Weights of a small transformer language model.
Size: width 384, 6 heads of 64, vocabulary 8192, 46M parameters.
Architecture: rotary positions, no biases in attention or MLP, normalized queries and keys, skips across layers.
Each number is 200 + 40 x the weight over its row's rms, rounded and kept within 0 to 999. Layers, rows and columns count from 0. The size before them is the row's rms in percent of the matrix's.

# k: layer 4 attention key, 384x384, rms 0.0329, rows 8-25, columns 0-191
# q: layer 4 attention query, 384x384, rms 0.0334, rows 9-26, columns 0-191
k8,085,238,181,164,280,157,268,177,250,152,216,210,176,166,136,163,165,231,207,187,195,278,215,228,192,248,173,208,207,150,181,209,200,254,252,186,180,209,224,111,211,206,201,201,301,188,225,248,179,280,251,180,196,223,225,134,252,254,281,190,183,225,132,219,232,214,202,247,266,164,167,266,181,233,193,137,160,173,180,151,216,247,112,182,204,178,175,183,237,212,217,128,205,198,182,203,209,167,203,160,196,258,200,282,157,179,162,179,191,131,173,184,226,172,177,202,235,235,100,259,149,154,222,220,188,98,121,202,228,180,196,153,247,123,175,185,175,230,211,219,209,186,205,248,238,241,217,276,234,225,193,214,155,220,191,283,327,213,181,227,188,232,171,185,264,146,266,214,263,186,152,179,190,208,194,188,226,198,225,237,191,166,243,227,253,175,237,231,208,190,145,193,190
q9,086,196,207,270,181,235,188,110,177,162,204,170,194,195,281,206,198,258,161,162,201,168,159,151,216,225,162,122,238,160,235,291,142,186,205,193,167,139,205,197,163,222,201,277,217,216,252,234,201,173,234,193,205,195,179,189,237,142,204,205,313,207,230,204,229,234,157,136,229,189,162,213,174,187,280,158,183,241,198,199,234,167,170,215,134,228,179,247,258,189,217,196,166,282,166,256,231,211,165,197,129,159,211,199,249,215,193,196,167,93,137,220,263,208,203,200,211,230,279,216,246,212,256,249,209,216,192,211,259,198,278,166,206,270,160,266,250,153,241,177,216,176,158,242,159,144,245,148,171,194,129,227,189,207,213,156,166,178,223,196,169,219,220,229,266,260,146,188,207,234,183,231,201,153,191,160,179,171,202,176,169,210,231,154,131,206,126,229,190,138,238,145,163
k9,098,203,173,249,201,246,211,203,194,195,213,199,230,204,179,266,260,223,216,255,188,246,154,178,181,169,121,268,160,218,221,183,166,217,208,121,197,237,210,160,228,181,185,173,201,217,230,253,227,217,217,188,160,201,148,174,198,147,217,246,183,248,221,199,174,139,188,237,192,164,215,278,272,243,140,177,220,192,304,238,196,145,288,192,169,204,144,246,199,157,246,222,185,261,265,170,149,207,169,236,204,213,145,249,202,203,137,159,188,124,169,265,215,242,299,224,264,132,211,203,199,252,236,201,198,222,252,198,210,194,226,225,166,204,100,206,131,195,242,164,289,221,213,146,230,237,191,185,304,140,190,205,197,275,253,198,222,254,182,162,193,238,191,173,257,241,212,228,161,190,213,216,197,225,211,227,237,164,182,227,209,127,159,176,245,305,211,198,246,225,148,220,181
q10,097,196,264,198,204,191,224,230,182,110,161,144,133,167,221,191,221,250,154,263,143,151,179,152,117,286,218,173,162,226,208,190,137,230,272,184,193,235,267,224,285,264,246,181,274,286,136,225,197,301,209,212,140,195,284,211,193,219,213,249,193,286,155,157,152,212,163,256,208,204,211,223,182,193,193,140,158,152,198,291,178,213,150,153,209,242,214,156,148,198,166,173,229,208,193,190,139,234,179,259,230,209,211,240,177,232,149,227,265,174,188,262,203,249,159,196,239,244,202,103,137,204,177,199,213,154,251,203,213,150,218,179,206,300,167,206,136,198,254,210,262,206,229,147,222,247,238,194,207,137,162,221,192,220,178,196,226,236,197,221,194,179,194,308,200,209,210,255,140,147,261,233,214,161,228,238,246,209,184,211,227,213,221,175,150,213,185,159,225,230,183,235,264
k10,089,162,197,252,156,187,167,259,222,198,168,213,218,200,259,240,237,232,90,173,182,153,211,232,166,196,239,175,200,156,173,220,196,212,229,151,211,220,224,179,313,313,236,181,203,211,146,168,216,266,163,177,256,216,185,253,203,181,225,199,136,272,199,145,178,145,248,235,172,232,242,210,151,176,185,202,199,235,182,258,119,168,232,171,235,169,235,193,196,156,165,144,218,150,198,212,114,126,246,188,244,234,228,221,187,197,237,215,357,234,241,290,241,153,249,174,158,203,113,177,225,207,198,144,229,140,302,161,274,216,178,140,152,140,203,205,172,225,179,114,175,123,170,210,200,230,252,183,191,148,186,211,204,226,141,183,209,257,190,241,192,192,184,235,209,187,177,256,150,150,265,199,219,173,144,186,207,226,210,218,177,177,284,165,156,236,247,211,240,152,133,184,255
q11,095,242,220,130,245,195,223,184,161,217,237,195,268,165,233,254,195,228,131,169,136,150,205,176,231,198,209,160,181,164,214,224,184,191,192,203,179,197,203,160,220,186,185,239,170,153,165,183,147,217,166,149,250,153,165,236,240,205,167,160,273,194,183,200,245,219,254,161,232,198,277,162,201,174,176,196,218,255,267,129,199,236,183,265,175,156,230,244,170,227,192,194,221,177,218,113,158,206,236,205,195,188,172,144,211,176,250,159,159,161,269,236,203,187,181,247,149,224,175,189,209,205,269,203,129,237,183,174,269,263,285,209,129,219,263,217,197,258,143,187,212,204,160,166,159,196,171,142,227,187,263,202,276,198,253,133,159,183,113,149,124,238,167,188,191,187,178,174,202,197,194,205,176,199,265,203,227,193,233,162,222,197,236,298,180,123,181,290,173,154,200,256,128
k11,100,242,193,128,262,216,204,160,225,241,290,149,292,210,243,237,235,232,174,257,140,189,245,143,204,185,214,191,141,259,233,136,145,196,149,152,146,194,198,121,198,233,180,210,206,239,161,232,160,207,226,172,233,181,192,97,241,130,268,125,292,198,233,255,141,240,260,212,241,158,210,252,189,197,186,147,162,217,229,152,202,193,182,158,151,129,195,197,187,212,274,237,134,181,166,182,139,274,201,178,232,210,177,189,226,235,144,240,190,152,197,228,148,140,250,248,190,231,180,193,217,168,223,159,156,230,220,138,212,243,212,200,222,190,213,220,240,152,196,213,210,233,174,216,201,164,139,193,239,199,200,229,256,198,122,152,255,226,184,196,206,258,226,155,236,232,171,147,199,160,232,217,180,170,192,172,249,224,209,149,234,192,190,196,219,191,237,190,206,229,192,290,206
q12,120,229,187,126,230,245,127,154,194,190,224,201,189,185,173,227,251,185,203,189,223,166,134,199,187,175,138,133,226,258,276,171,203,204,251,169,186,191,251,181,240,261,132,211,216,235,247,211,214,196,244,194,169,184,223,182,302,127,155,235,256,254,270,179,295,200,207,149,202,145,202,185,260,219,239,191,214,226,241,182,287,226,223,229,140,245,207,241,195,175,205,133,219,248,139,128,219,299,231,263,148,187,204,187,233,198,171,219,128,211,149,176,165,188,173,216,208,221,241,191,162,210,222,227,223,209,242,228,237,228,262,182,159,279,174,274,210,201,164,155,270,236,145,108,123,172,156,223,176,173,268,223,154,213,202,123,172,186,123,215,152,264,216,190,218,242,182,120,180,180,116,213,198,113,169,152,249,155,233,272,253,168,196,179,188,181,177,210,190,162,190,219,203
k12,157,242,157,140,298,253,126,176,185,184,164,168,217,241,161,200,221,120,171,235,183,175,167,141,197,160,180,234,175,252,270,155,198,259,204,174,160,167,216,222,211,212,128,251,216,180,212,196,195,171,259,195,122,175,227,156,297,154,196,227,253,216,256,239,195,238,177,196,255,150,182,196,176,205,223,201,181,230,246,208,192,194,218,201,172,190,173,258,201,254,225,201,141,302,189,181,195,259,200,240,137,155,128,224,173,168,226,240,126,239,117,238,243,215,225,184,276,181,215,196,216,164,238,141,213,171,261,186,227,168,224,118,210,249,202,236,183,122,219,148,307,270,236,169,120,154,173,249,252,151,224,181,208,229,127,176,263,174,225,194,131,234,197,188,294,311,136,187,115,191,188,168,195,130,172,184,179,204,240,240,226,170,214,230,242,168,167,151,160,144,199,250,232
q13,100,256,274,214,285,180,272,234,164,116,225,146,158,182,163,258,204,230,194,275,143,203,262,264,208,309,204,227,254,181,178,256,206,87,192,156,212,247,233,176,186,309,176,217,188,115,193,166,250,168,168,252,173,169,221,186,221,197,233,253,120,235,225,162,204,169,213,204,115,215,228,253,139,220,161,209,149,218,207,228,190,190,220,203,240,231,209,219,244,173,180,200,229,206,302,182,227,194,202,182,238,203,217,167,190,257,230,196,256,197,299,186,203,203,242,212,232,169,238,174,166,216,197,150,166,210,292,210,194,143,236,174,193,173,213,195,124,214,162,133,141,242,127,181,201,275,166,148,245,148,264,238,159,222,139,170,232,188,203,188,183,194,178,252,196,206,220,260,237,183,242,202,191,160,194,220,256,160,202,194,130,216,256,191,191,235,125,229,189,233,140,183,204
k13,095,185,210,175,176,134,229,227,187,265,243,168,159,214,222,286,186,249,111,232,179,178,234,247,261,257,236,168,189,237,179,152,192,191,168,262,200,188,179,203,207,210,219,152,220,158,169,205,232,289,150,199,263,189,233,155,251,183,255,216,187,229,218,174,227,190,213,146,136,216,232,241,182,214,161,117,126,221,189,248,222,233,216,173,199,198,204,152,166,224,181,252,224,189,231,212,204,217,224,228,196,196,161,172,223,210,144,215,226,157,299,213,168,151,278,210,169,190,184,183,228,139,164,182,235,165,332,174,253,163,188,174,211,210,152,174,183,197,240,102,115,182,198,197,241,222,195,224,194,182,223,184,156,187,201,193,187,218,178,179,228,117,192,267,183,160,230,251,169,267,242,236,206,241,286,226,254,209,181,238,243,212,247,222,153,233,169,177,242,245,188,194,212
q14,097,193,134,216,207,196,181,190,140,212,195,194,160,170,221,206,259,192,196,270,203,133,253,156,132,183,147,82,196,137,168,214,233,178,233,184,177,237,249,217,221,145,191,182,223,214,233,158,231,206,234,278,178,240,175,131,262,202,229,270,208,233,207,235,178,188,196,187,179,160,193,225,167,231,267,288,228,180,224,193,277,202,286,212,184,204,175,235,168,160,202,221,144,219,197,154,190,209,181,219,154,200,242,242,194,205,248,161,174,134,151,168,183,188,205,209,232,197,203,226,214,163,224,195,132,198,214,250,169,149,189,208,133,168,185,209,216,187,257,174,303,210,259,246,145,188,164,296,166,225,176,214,124,216,244,257,220,230,141,266,164,194,187,211,287,255,187,241,203,147,183,204,271,221,173,176,96,217,246,176,194,199,261,157,176,253,232,250,209,271,213,189,175
k14,076,177,217,267,247,139,207,162,166,174,218,206,228,147,188,225,256,208,193,192,211,110,140,211,137,163,201,160,217,273,202,176,211,181,156,230,219,268,256,234,199,191,156,163,138,180,177,205,207,192,248,210,218,242,221,167,188,183,198,274,201,264,213,240,245,218,215,220,160,204,198,271,156,210,185,258,243,215,266,205,181,227,336,172,214,260,232,215,174,173,239,288,183,232,211,154,144,169,190,213,206,172,154,222,250,240,253,148,152,123,155,173,164,228,242,211,226,195,144,128,212,230,193,146,162,228,207,271,131,183,217,323,150,185,206,284,241,157,192,204,246,165,215,199,206,174,261,188,187,172,158,205,191,220,209,194,226,210,164,249,194,237,145,258,197,214,189,175,224,162,241,216,262,245,199,243,150,167,205,255,180,189,166,196,176,151,184,176,153,180,151,139,268
q15,091,213,216,208,209,176,208,154,200,218,197,161,199,167,176,187,193,157,230,226,134,271,150,270,247,159,234,235,264,251,164,170,200,236,109,198,206,210,179,176,149,254,123,256,143,160,211,131,232,241,181,204,191,162,260,257,208,160,253,190,278,166,211,165,196,192,197,194,117,205,227,170,268,262,196,239,243,279,221,151,202,165,163,163,288,249,149,188,178,231,182,190,252,206,149,196,145,287,80,257,255,167,197,207,183,187,186,212,161,296,194,192,156,176,195,202,257,227,254,154,144,169,209,196,188,172,196,264,210,195,208,232,250,218,209,257,208,232,195,203,217,162,237,111,107,230,227,178,241,265,249,207,158,194,229,181,169,151,198,246,198,186,190,172,183,255,184,215,184,190,161,230,210,203,163,210,234,236,114,204,230,189,127,281,194,147,161,272,205,223,212,196,223
k15,096,164,188,176,147,174,260,78,273,168,243,165,173,133,166,206,253,215,278,230,216,198,220,238,175,129,242,157,247,178,224,201,223,227,161,149,150,247,220,271,164,173,220,230,156,162,201,227,159,228,213,161,223,264,217,230,152,240,166,141,217,200,174,186,216,233,178,237,213,217,243,193,202,184,119,259,226,241,240,221,199,202,188,221,307,187,163,187,175,261,160,210,207,187,253,242,177,215,177,235,232,247,207,174,186,220,118,215,235,273,249,206,194,162,158,205,213,189,192,173,190,202,84,261,185,145,168,259,185,205,188,240,252,202,187,281,208,261,178,206,200,210,190,176,207,224,215,201,249,204,223,242,184,201,253,222,271,121,239,195,163,244,280,163,244,160,152,274,207,271,170,191,209,156,210,175,222,257,207,219,237,123,130,235,213,215,166,172,194,227,245,183,172
q16,089,168,176,243,128,176,198,247,253,184,200,173,314,221,191,253,212,219,180,239,241,257,137,216,240,213,139,143,303,191,215,195,184,181,197,174,249,139,197,245,181,183,325,156,148,159,150,198,163,204,187,100,215,215,122,144,206,255,232,151,201,237,200,229,287,214,174,146,248,206,189,225,193,190,264,218,191,173,197,267,233,277,180,309,177,201,178,204,241,218,198,167,184,193,263,185,225,152,220,194,267,278,210,235,119,191,224,194,226,149,214,138,161,190,178,169,176,96,173,173,131,174,209,159,228,207,159,312,210,208,153,187,192,190,160,237,160,217,236,151,161,175,229,216,212,216,314,149,233,179,178,243,144,222,208,108,235,187,186,203,249,273,191,166,127,155,262,181,170,143,254,179,241,191,183,201,200,208,223,224,149,111,228,166,216,168,235,219,178,190,184,162,200
k16,095,184,180,185,185,175,211,189,238,172,216,162,237,152,225,215,238,174,148,200,264,237,197,228,173,200,161,251,239,200,215,218,178,212,254,176,192,211,205,143,157,224,256,203,220,196,160,216,202,254,200,193,213,111,210,262,196,172,157,180,185,204,198,154,247,203,247,198,156,225,153,239,159,205,191,215,221,242,206,228,262,262,196,179,146,210,164,175,221,153,168,213,202,189,185,126,140,149,293,164,194,245,265,167,177,143,195,245,242,111,203,173,160,240,224,228,49,161,199,178,201,206,188,175,222,176,192,170,255,204,211,178,219,244,145,167,127,218,179,230,101,182,192,194,144,214,226,217,192,229,264,192,177,251,210,159,241,252,216,244,236,183,233,211,180,141,161,149,225,131,181,215,274,192,169,196,218,230,251,154,182,199,178,119,235,153,171,198,179,219,238,263,221
q17,114,261,228,184,252,274,114,212,222,198,120,235,191,235,200,257,293,162,172,183,255,170,200,136,217,213,148,172,181,176,292,241,163,200,231,178,248,212,283,149,186,171,228,257,221,229,244,164,251,116,277,207,210,242,225,195,279,148,220,201,249,259,248,217,259,209,246,191,221,152,179,198,237,196,240,219,210,220,244,213,229,240,166,202,174,217,165,287,251,223,249,206,114,280,216,216,205,264,233,205,157,185,173,180,220,217,176,174,100,175,112,236,166,217,236,166,218,189,218,179,255,198,231,196,232,167,160,178,248,212,234,215,192,228,226,276,229,138,206,175,282,204,193,180,121,170,158,262,219,194,226,191,195,257,239,132,187,227,180,234,140,222,193,212,260,252,141,126,169,166,164,184,266,159,219,155,210,122,236,188,194,180,222,123,153,182,259,233,216,212,159,212,227
k17,159,247,186,231,308,207,91,231,161,218,134,199,195,243,202,204,228,155,144,207,221,187,135,165,180,200,163,220,136,239,255,145,178,256,184,209,218,217,239,147,217,154,152,263,231,194,252,203,227,214,260,247,134,246,198,168,273,139,227,202,258,264,267,253,232,215,209,148,236,100,199,228,199,224,235,217,246,237,278,257,160,204,219,170,142,206,175,266,204,235,229,222,137,307,206,193,164,251,204,241,150,159,159,208,215,171,235,243,129,159,123,179,176,215,292,137,224,175,238,179,224,208,266,165,205,212,257,182,249,214,248,162,154,226,179,270,206,106,210,184,310,219,227,191,144,166,212,237,267,188,193,154,203,212,168,214,173,178,199,202,124,252,202,165,321,321,158,172,122,209,180,225,217,190,178,168,199,192,216,228,190,204,241,236,223,184,188,153,199,179,187,198,216
q18,100,171,185,185,218,199,201,230,199,206,245,262,226,239,217,195,161,158,175,222,198,155,199,198,172,192,217,174,197,270,200,167,161,267,197,177,182,162,142,141,211,116,160,183,202,188,172,206,98,230,195,226,257,188,214,213,184,208,166,215,189,177,267,168,156,243,159,259,253,228,205,224,217,140,217,230,220,198,199,137,203,204,267,131,181,189,105,203,132,209,254,212,152,180,176,150,179,145,248,244,153,187,221,174,217,207,272,190,170,228,240,159,141,194,225,190,150,119,120,166,240,228,213,180,182,151,197,201,243,149,185,211,220,166,206,157,174,191,196,238,198,248,218,159,178,186,127,184,245,144,123,189,237,240,234,177,267,140,183,159,230,159,248,171,176,185,179,252,274,172,133,184,216,161,223,154,141,254,256,155,178,181,178,241,166,172,211,191,185,276,241,270,258
k18,091,162,229,150,172,184,244,174,173,255,249,280,165,266,186,225,190,201,159,206,170,171,257,153,163,243,189,214,155,165,205,193,197,208,213,145,191,204,205,225,190,223,206,216,149,162,182,172,150,167,208,187,213,224,185,210,155,189,191,227,96,205,202,189,168,248,243,178,287,297,219,129,200,87,263,239,189,107,147,150,278,205,217,154,215,105,186,154,161,165,189,184,234,136,155,181,175,243,221,211,214,178,261,197,182,162,245,196,231,272,246,196,115,207,220,218,200,201,182,207,201,231,197,202,185,190,147,268,196,182,155,107,196,223,186,185,210,178,236,216,166,275,186,177,257,213,142,219,232,263,178,220,189,240,213,131,238,146,227,201,208,132,252,139,156,188,226,163,227,144,215,191,189,221,245,159,160,278,231,167,178,245,158,122,197,156,154,193,167,182,130,204,213
q19,105,205,248,244,207,255,155,278,148,197,150,238,211,208,214,253,230,202,182,198,274,217,200,174,240,246,168,135,127,168,297,236,137,161,199,195,211,106,212,206,212,161,202,213,212,183,205,227,208,162,230,229,182,145,179,197,226,198,137,173,176,231,233,255,185,189,203,177,152,186,218,107,227,200,250,226,153,196,262,142,193,218,214,210,207,108,144,291,214,269,169,182,212,224,225,192,233,138,244,177,190,179,195,175,210,226,269,218,134,180,175,178,216,233,132,147,212,186,242,191,239,163,231,195,158,255,173,197,210,311,282,212,200,219,206,223,220,258,267,160,232,204,225,179,227,165,254,143,195,214,165,185,194,190,208,163,205,217,203,218,164,188,225,235,236,249,205,168,260,185,192,155,146,194,304,168,155,174,253,204,227,188,218,148,247,195,120,172,80,206,127,193,228
k19,097,217,185,147,203,242,190,295,233,247,131,170,205,223,202,228,183,187,174,177,248,216,149,134,194,204,199,265,106,235,233,199,174,171,211,173,157,131,246,156,232,161,212,221,281,179,228,225,265,237,222,220,203,199,161,210,185,176,187,216,198,237,234,200,163,231,196,238,123,158,181,257,205,231,234,221,226,249,233,215,189,156,167,199,170,178,179,281,187,251,158,233,178,310,221,194,170,181,273,197,114,184,171,163,192,177,151,216,96,211,121,192,229,225,133,155,277,181,228,127,223,229,272,208,178,219,158,186,203,234,266,251,177,192,239,228,178,193,230,211,294,243,315,167,164,195,183,77,292,195,140,119,272,193,190,218,223,225,146,189,173,238,188,162,267,252,157,230,259,237,267,188,226,201,247,221,200,188,219,242,242,178,175,146,208,156,189,114,143,215,192,205,269
q20,095,163,210,178,172,253,193,165,208,228,271,229,129,224,224,220,227,246,198,174,232,165,240,230,200,258,236,102,218,199,197,235,247,187,236,225,197,264,196,256,262,131,230,189,192,198,244,200,266,120,190,196,153,201,224,197,188,211,155,273,116,196,155,204,218,142,201,162,182,206,245,112,196,188,147,166,142,132,241,149,213,245,194,163,185,238,175,188,193,184,206,211,207,159,145,181,241,162,226,241,209,192,181,199,186,221,224,221,165,212,198,182,195,173,212,183,256,165,230,234,235,192,221,185,153,146,209,180,153,161,211,199,188,215,216,169,187,208,241,216,187,233,213,244,240,201,213,235,71,98,202,170,111,148,270,183,217,271,121,229,263,179,132,285,122,180,246,233,260,303,116,146,143,181,240,144,151,109,208,166,172,196,252,232,247,282,192,127,132,224,196,238,149
k20,101,164,196,207,146,221,220,205,160,225,194,260,243,247,155,231,191,216,225,193,176,274,235,218,145,270,157,135,225,193,207,182,198,207,233,211,204,273,253,203,175,131,154,111,214,137,189,193,252,161,221,189,227,216,242,193,205,267,199,276,169,181,182,173,282,148,190,220,233,202,202,200,203,197,170,306,188,171,205,140,193,254,218,145,223,215,135,158,177,182,273,275,195,221,251,187,230,165,195,199,180,204,274,188,172,155,254,207,169,180,272,131,209,171,259,187,242,201,181,91,206,249,169,162,233,237,192,189,145,230,152,199,215,133,209,157,242,273,126,270,208,237,253,189,223,236,177,203,110,204,144,152,125,169,251,270,168,304,175,231,266,193,178,250,126,179,245,207,207,194,291,215,221,226,203,197,129,173,171,228,138,201,192,180,193,219,259,207,197,273,196,172,165
q21,109,241,190,133,288,211,176,223,164,217,152,258,138,209,118,224,238,133,176,262,229,199,165,233,215,201,143,248,181,211,285,172,209,256,153,131,218,225,234,137,251,216,249,196,276,166,191,216,198,156,221,285,222,144,243,213,311,187,188,225,190,231,272,176,280,256,147,167,215,170,256,190,171,183,152,223,218,237,272,185,220,224,236,204,214,200,225,240,185,153,234,171,151,277,203,132,203,224,205,270,150,154,206,204,225,186,190,208,148,289,194,200,252,224,178,228,199,240,202,166,200,208,214,120,173,192,167,168,209,225,250,193,172,233,150,259,191,219,277,194,290,274,202,148,171,201,160,225,206,145,192,226,143,259,187,176,210,221,141,204,200,283,206,138,184,228,250,198,133,141,152,178,215,188,206,248,259,251,241,215,186,171,192,177,192,234,215,214,225,208,231,259,210
k21,083,201,230,169,226,207,191,200,245,172,195,242,241,265,204,235,210,186,159,257,168,206,174,215,222,162,227,230,187,220,173,151,209,225,193,226,204,257,199,199,260,169,252,186,170,255,217,277,209,187,244,209,214,177,181,199,237,242,200,203,217,228,346,194,232,197,143,186,132,184,169,211,208,176,132,212,254,307,310,199,148,185,223,186,261,196,167,258,236,198,217,232,166,205,188,232,112,187,191,253,194,153,168,186,293,182,269,190,200,193,248,146,228,222,255,225,158,126,148,160,209,281,153,96,154,142,205,201,218,179,285,272,183,231,196,227,211,156,198,129,288,181,210,193,129,227,192,187,217,104,203,223,232,180,201,199,201,257,157,195,196,188,208,258,200,251,172,214,151,192,191,157,159,182,180,267,243,156,224,197,212,172,213,233,156,111,200,235,185,233,211,164,206
q22,096,206,179,275,198,217,172,251,245,222,161,201,192,219,163,200,232,165,187,204,178,200,192,197,286,193,144,162,213,205,203,220,196,215,245,141,285,153,198,203,216,214,190,223,197,221,230,218,194,151,171,147,151,228,197,200,191,180,257,236,245,282,133,218,301,138,184,212,263,179,137,222,232,302,224,103,156,191,221,217,217,155,224,213,181,244,169,180,231,223,223,195,198,196,297,215,192,211,162,233,217,219,210,222,220,203,162,205,232,123,134,254,225,171,213,195,205,209,232,194,165,140,274,205,211,246,211,261,216,251,177,219,151,209,191,235,250,211,215,197,239,214,151,229,252,208,163,194,209,246,177,213,176,233,234,171,203,241,133,239,188,240,175,211,225,199,222,121,169,154,204,164,258,159,190,137,203,195,221,235,223,206,231,110,228,220,226,242,208,204,174,142,137
k22,127,260,160,234,307,221,70,158,209,139,148,185,168,185,164,176,196,90,157,246,195,184,181,136,250,208,211,236,238,221,230,144,191,229,204,181,187,189,177,156,180,225,164,262,209,240,252,184,212,224,202,187,168,202,226,174,260,85,219,198,245,278,217,167,197,225,214,184,273,128,191,173,183,228,223,157,176,206,226,258,177,173,220,231,118,254,147,246,219,194,234,234,175,260,215,184,163,223,172,210,202,243,139,171,220,222,243,205,92,146,126,252,226,242,226,154,214,196,270,205,279,185,277,184,212,213,269,139,258,253,241,196,181,214,152,202,204,152,205,202,283,190,260,242,181,192,184,215,190,220,170,218,156,190,161,177,222,194,175,256,126,220,237,190,248,248,184,118,181,178,179,240,178,130,238,186,193,181,191,223,211,231,171,216,201,193,198,163,203,185,167,216,232
q23,100,175,172,193,135,186,217,226,242,247,141,150,238,249,126,139,160,185,250,206,218,281,240,232,212,130,167,230,208,231,205,189,252,240,197,203,223,226,184,187,171,139,166,190,152,250,181,219,218,217,200,250,209,244,194,196,153,193,233,120,161,156,128,191,184,214,277,225,162,183,218,222,255,267,173,219,199,149,154,171,166,245,155,192,211,233,241,174,152,238,183,204,216,226,192,170,179,184,165,219,301,214,248,231,216,197,183,217,234,198,221,252,196,132,239,232,220,179,157,205,231,240,189,158,201,218,178,191,188,240,148,206,226,183,223,177,198,239,121,260,176,247,215,165,182,207,90,238,229,204,205,178,179,169,193,260,157,245,253,131,224,199,200,147,175,228,160,262,137,214,259,262,142,201,138,186,258,240,183,177,194,226,127,229,182,130,283,260,253,285,191,225,206
k23,094,152,262,215,136,205,210,178,248,242,212,228,191,187,218,164,254,168,224,168,273,211,252,214,252,199,189,161,208,172,219,258,253,198,192,195,180,177,190,189,246,241,229,230,137,202,133,159,239,203,175,163,212,222,239,181,119,178,231,129,190,120,221,205,119,248,163,167,230,246,264,98,229,168,191,224,174,178,190,202,202,210,183,279,245,189,207,189,182,147,178,200,233,100,121,171,296,216,212,240,261,264,208,221,212,244,246,233,192,211,201,211,261,116,241,212,194,230,232,267,223,221,170,206,208,204,136,178,180,228,149,187,185,178,261,180,246,269,142,190,90,192,197,204,222,183,133,279,100,269,155,215,139,205,283,143,192,187,270,209,238,167,231,184,185,173,192,205,215,193,160,233,175,163,220,160,160,176,147,190,194,251,210,154,181,117,282,257,205,172,235,199,141
q24,114,212,260,190,184,239,233,133,202,228,142,186,212,202,226,175,174,237,129,180,78,139,219,122,91,177,129,195,225,169,177,228,228,224,232,209,238,239,205,222,118,215,240,169,191,197,200,243,121,150,241,164,211,146,251,144,218,157,258,236,219,219,199,292,255,130,203,173,203,208,192,262,157,306,227,171,172,176,222,237,290,269,239,227,210,189,198,220,263,159,255,244,190,220,197,217,153,211,155,237,247,207,233,200,155,155,146,162,198,241,168,167,201,230,241,241,224,202,198,165,196,266,179,170,185,163,254,199,178,159,242,178,207,161,216,220,208,144,272,225,215,170,141,315,203,136,146,154,207,217,317,177,200,189,194,205,216,203,222,260,190,240,122,249,178,217,224,187,207,203,285,183,150,212,243,204,207,171,158,178,172,174,206,263,141,190,249,185,150,229,124,183,209
k24,086,180,213,198,191,162,234,192,197,191,177,195,204,190,141,255,146,146,272,187,252,208,199,260,254,221,225,156,218,230,235,197,220,183,211,198,181,234,203,237,208,120,202,107,216,155,150,193,212,278,183,252,177,275,145,185,154,255,105,152,115,200,172,142,211,165,174,162,229,157,201,189,239,146,147,193,230,231,202,208,172,221,250,193,216,259,174,214,182,264,157,204,264,219,102,216,211,179,216,76,159,191,162,178,223,182,286,202,181,170,208,260,236,140,122,178,170,209,241,208,243,164,206,184,255,193,163,198,133,173,205,227,162,184,160,168,195,282,188,132,232,134,213,152,206,142,235,179,246,206,157,175,180,140,192,214,174,184,143,181,206,184,292,153,189,165,205,213,192,168,130,270,269,204,207,277,189,212,197,237,241,216,186,103,192,252,228,170,256,215,232,181,155
q25,097,213,209,213,255,182,187,170,228,202,133,150,182,132,170,187,187,185,119,189,213,228,198,223,185,242,263,150,181,182,185,177,289,207,144,151,188,205,168,269,202,178,209,254,288,219,209,126,231,229,177,179,212,193,167,254,232,212,289,225,199,185,187,221,139,182,182,214,207,170,191,203,197,242,220,240,238,195,199,222,189,177,221,189,222,160,141,193,168,123,200,175,255,182,221,271,206,268,150,193,248,283,265,231,186,235,262,158,187,231,231,273,148,202,140,210,204,230,219,289,228,172,205,211,200,159,211,140,134,123,256,240,277,243,219,257,186,174,148,249,200,152,268,252,209,196,207,152,210,184,115,205,131,179,146,171,186,184,188,228,156,210,183,205,181,152,174,181,215,167,222,240,248,270,183,250,149,160,131,207,214,172,242,240,265,152,204,238,167,158,168,181,247
k25,086,187,208,202,168,259,219,283,137,190,173,185,193,140,211,186,235,174,104,209,213,220,191,169,181,236,171,177,230,176,268,215,150,148,261,206,200,183,195,185,182,248,216,239,172,165,173,187,158,216,224,197,200,189,275,142,225,194,183,164,239,211,272,172,279,208,128,178,196,175,244,94,123,216,179,204,185,172,175,235,221,327,170,211,170,191,278,196,216,194,229,250,203,205,174,177,211,200,210,178,260,184,165,165,232,191,197,223,224,183,185,230,201,254,249,205,207,163,229,156,190,206,222,137,142,193,181,222,318,208,235,192,219,155,201,157,177,257,133,86,133,228,206,188,176,173,234,185,187,188,181,152,99,237,206,268,220,178,209,205,210,150,233,159,186,246,254,180,184,198,179,146,160,242,240,213,186,265,247,181,201,182,159,156,253,212,251,163,188,219,200,200,204
q26,097,230,156,202,156,194,235,196,160,168,242,190,208,216,159,163,148,208,246,152,186,199,230,275,286,204,172,235,209,228,211,206,212,190,196,231,227,153,257,220,158,298,184,204,174,267,188,206,135,166,179,256,168,221,233,253,192,191,169,193,187,193,189,243,218,202,161,177,211,194,214,218,245,261,184,179,224,212,185,242,195,214,195,92,170,238,156,216,221,192,176,189,187,214,308,228,205,182,225,206,200,160,177,193,201,313,142,224,216,121,174,164,219,221,201,205,204,151,158,124,254,174,183,193,192,179,249,193,223,165,228,178,206,276,207,198,170,232,194,158,192,177,199,245,233,161,194,267,221,176,152,150,198,235,188,241,230,223,195,178,189,229,221,218,176,205,220,192,232,237,148,182,201,121,225,210,166,233,179,184,228,205,191,241,209,291,264,263,264,196,215,169,175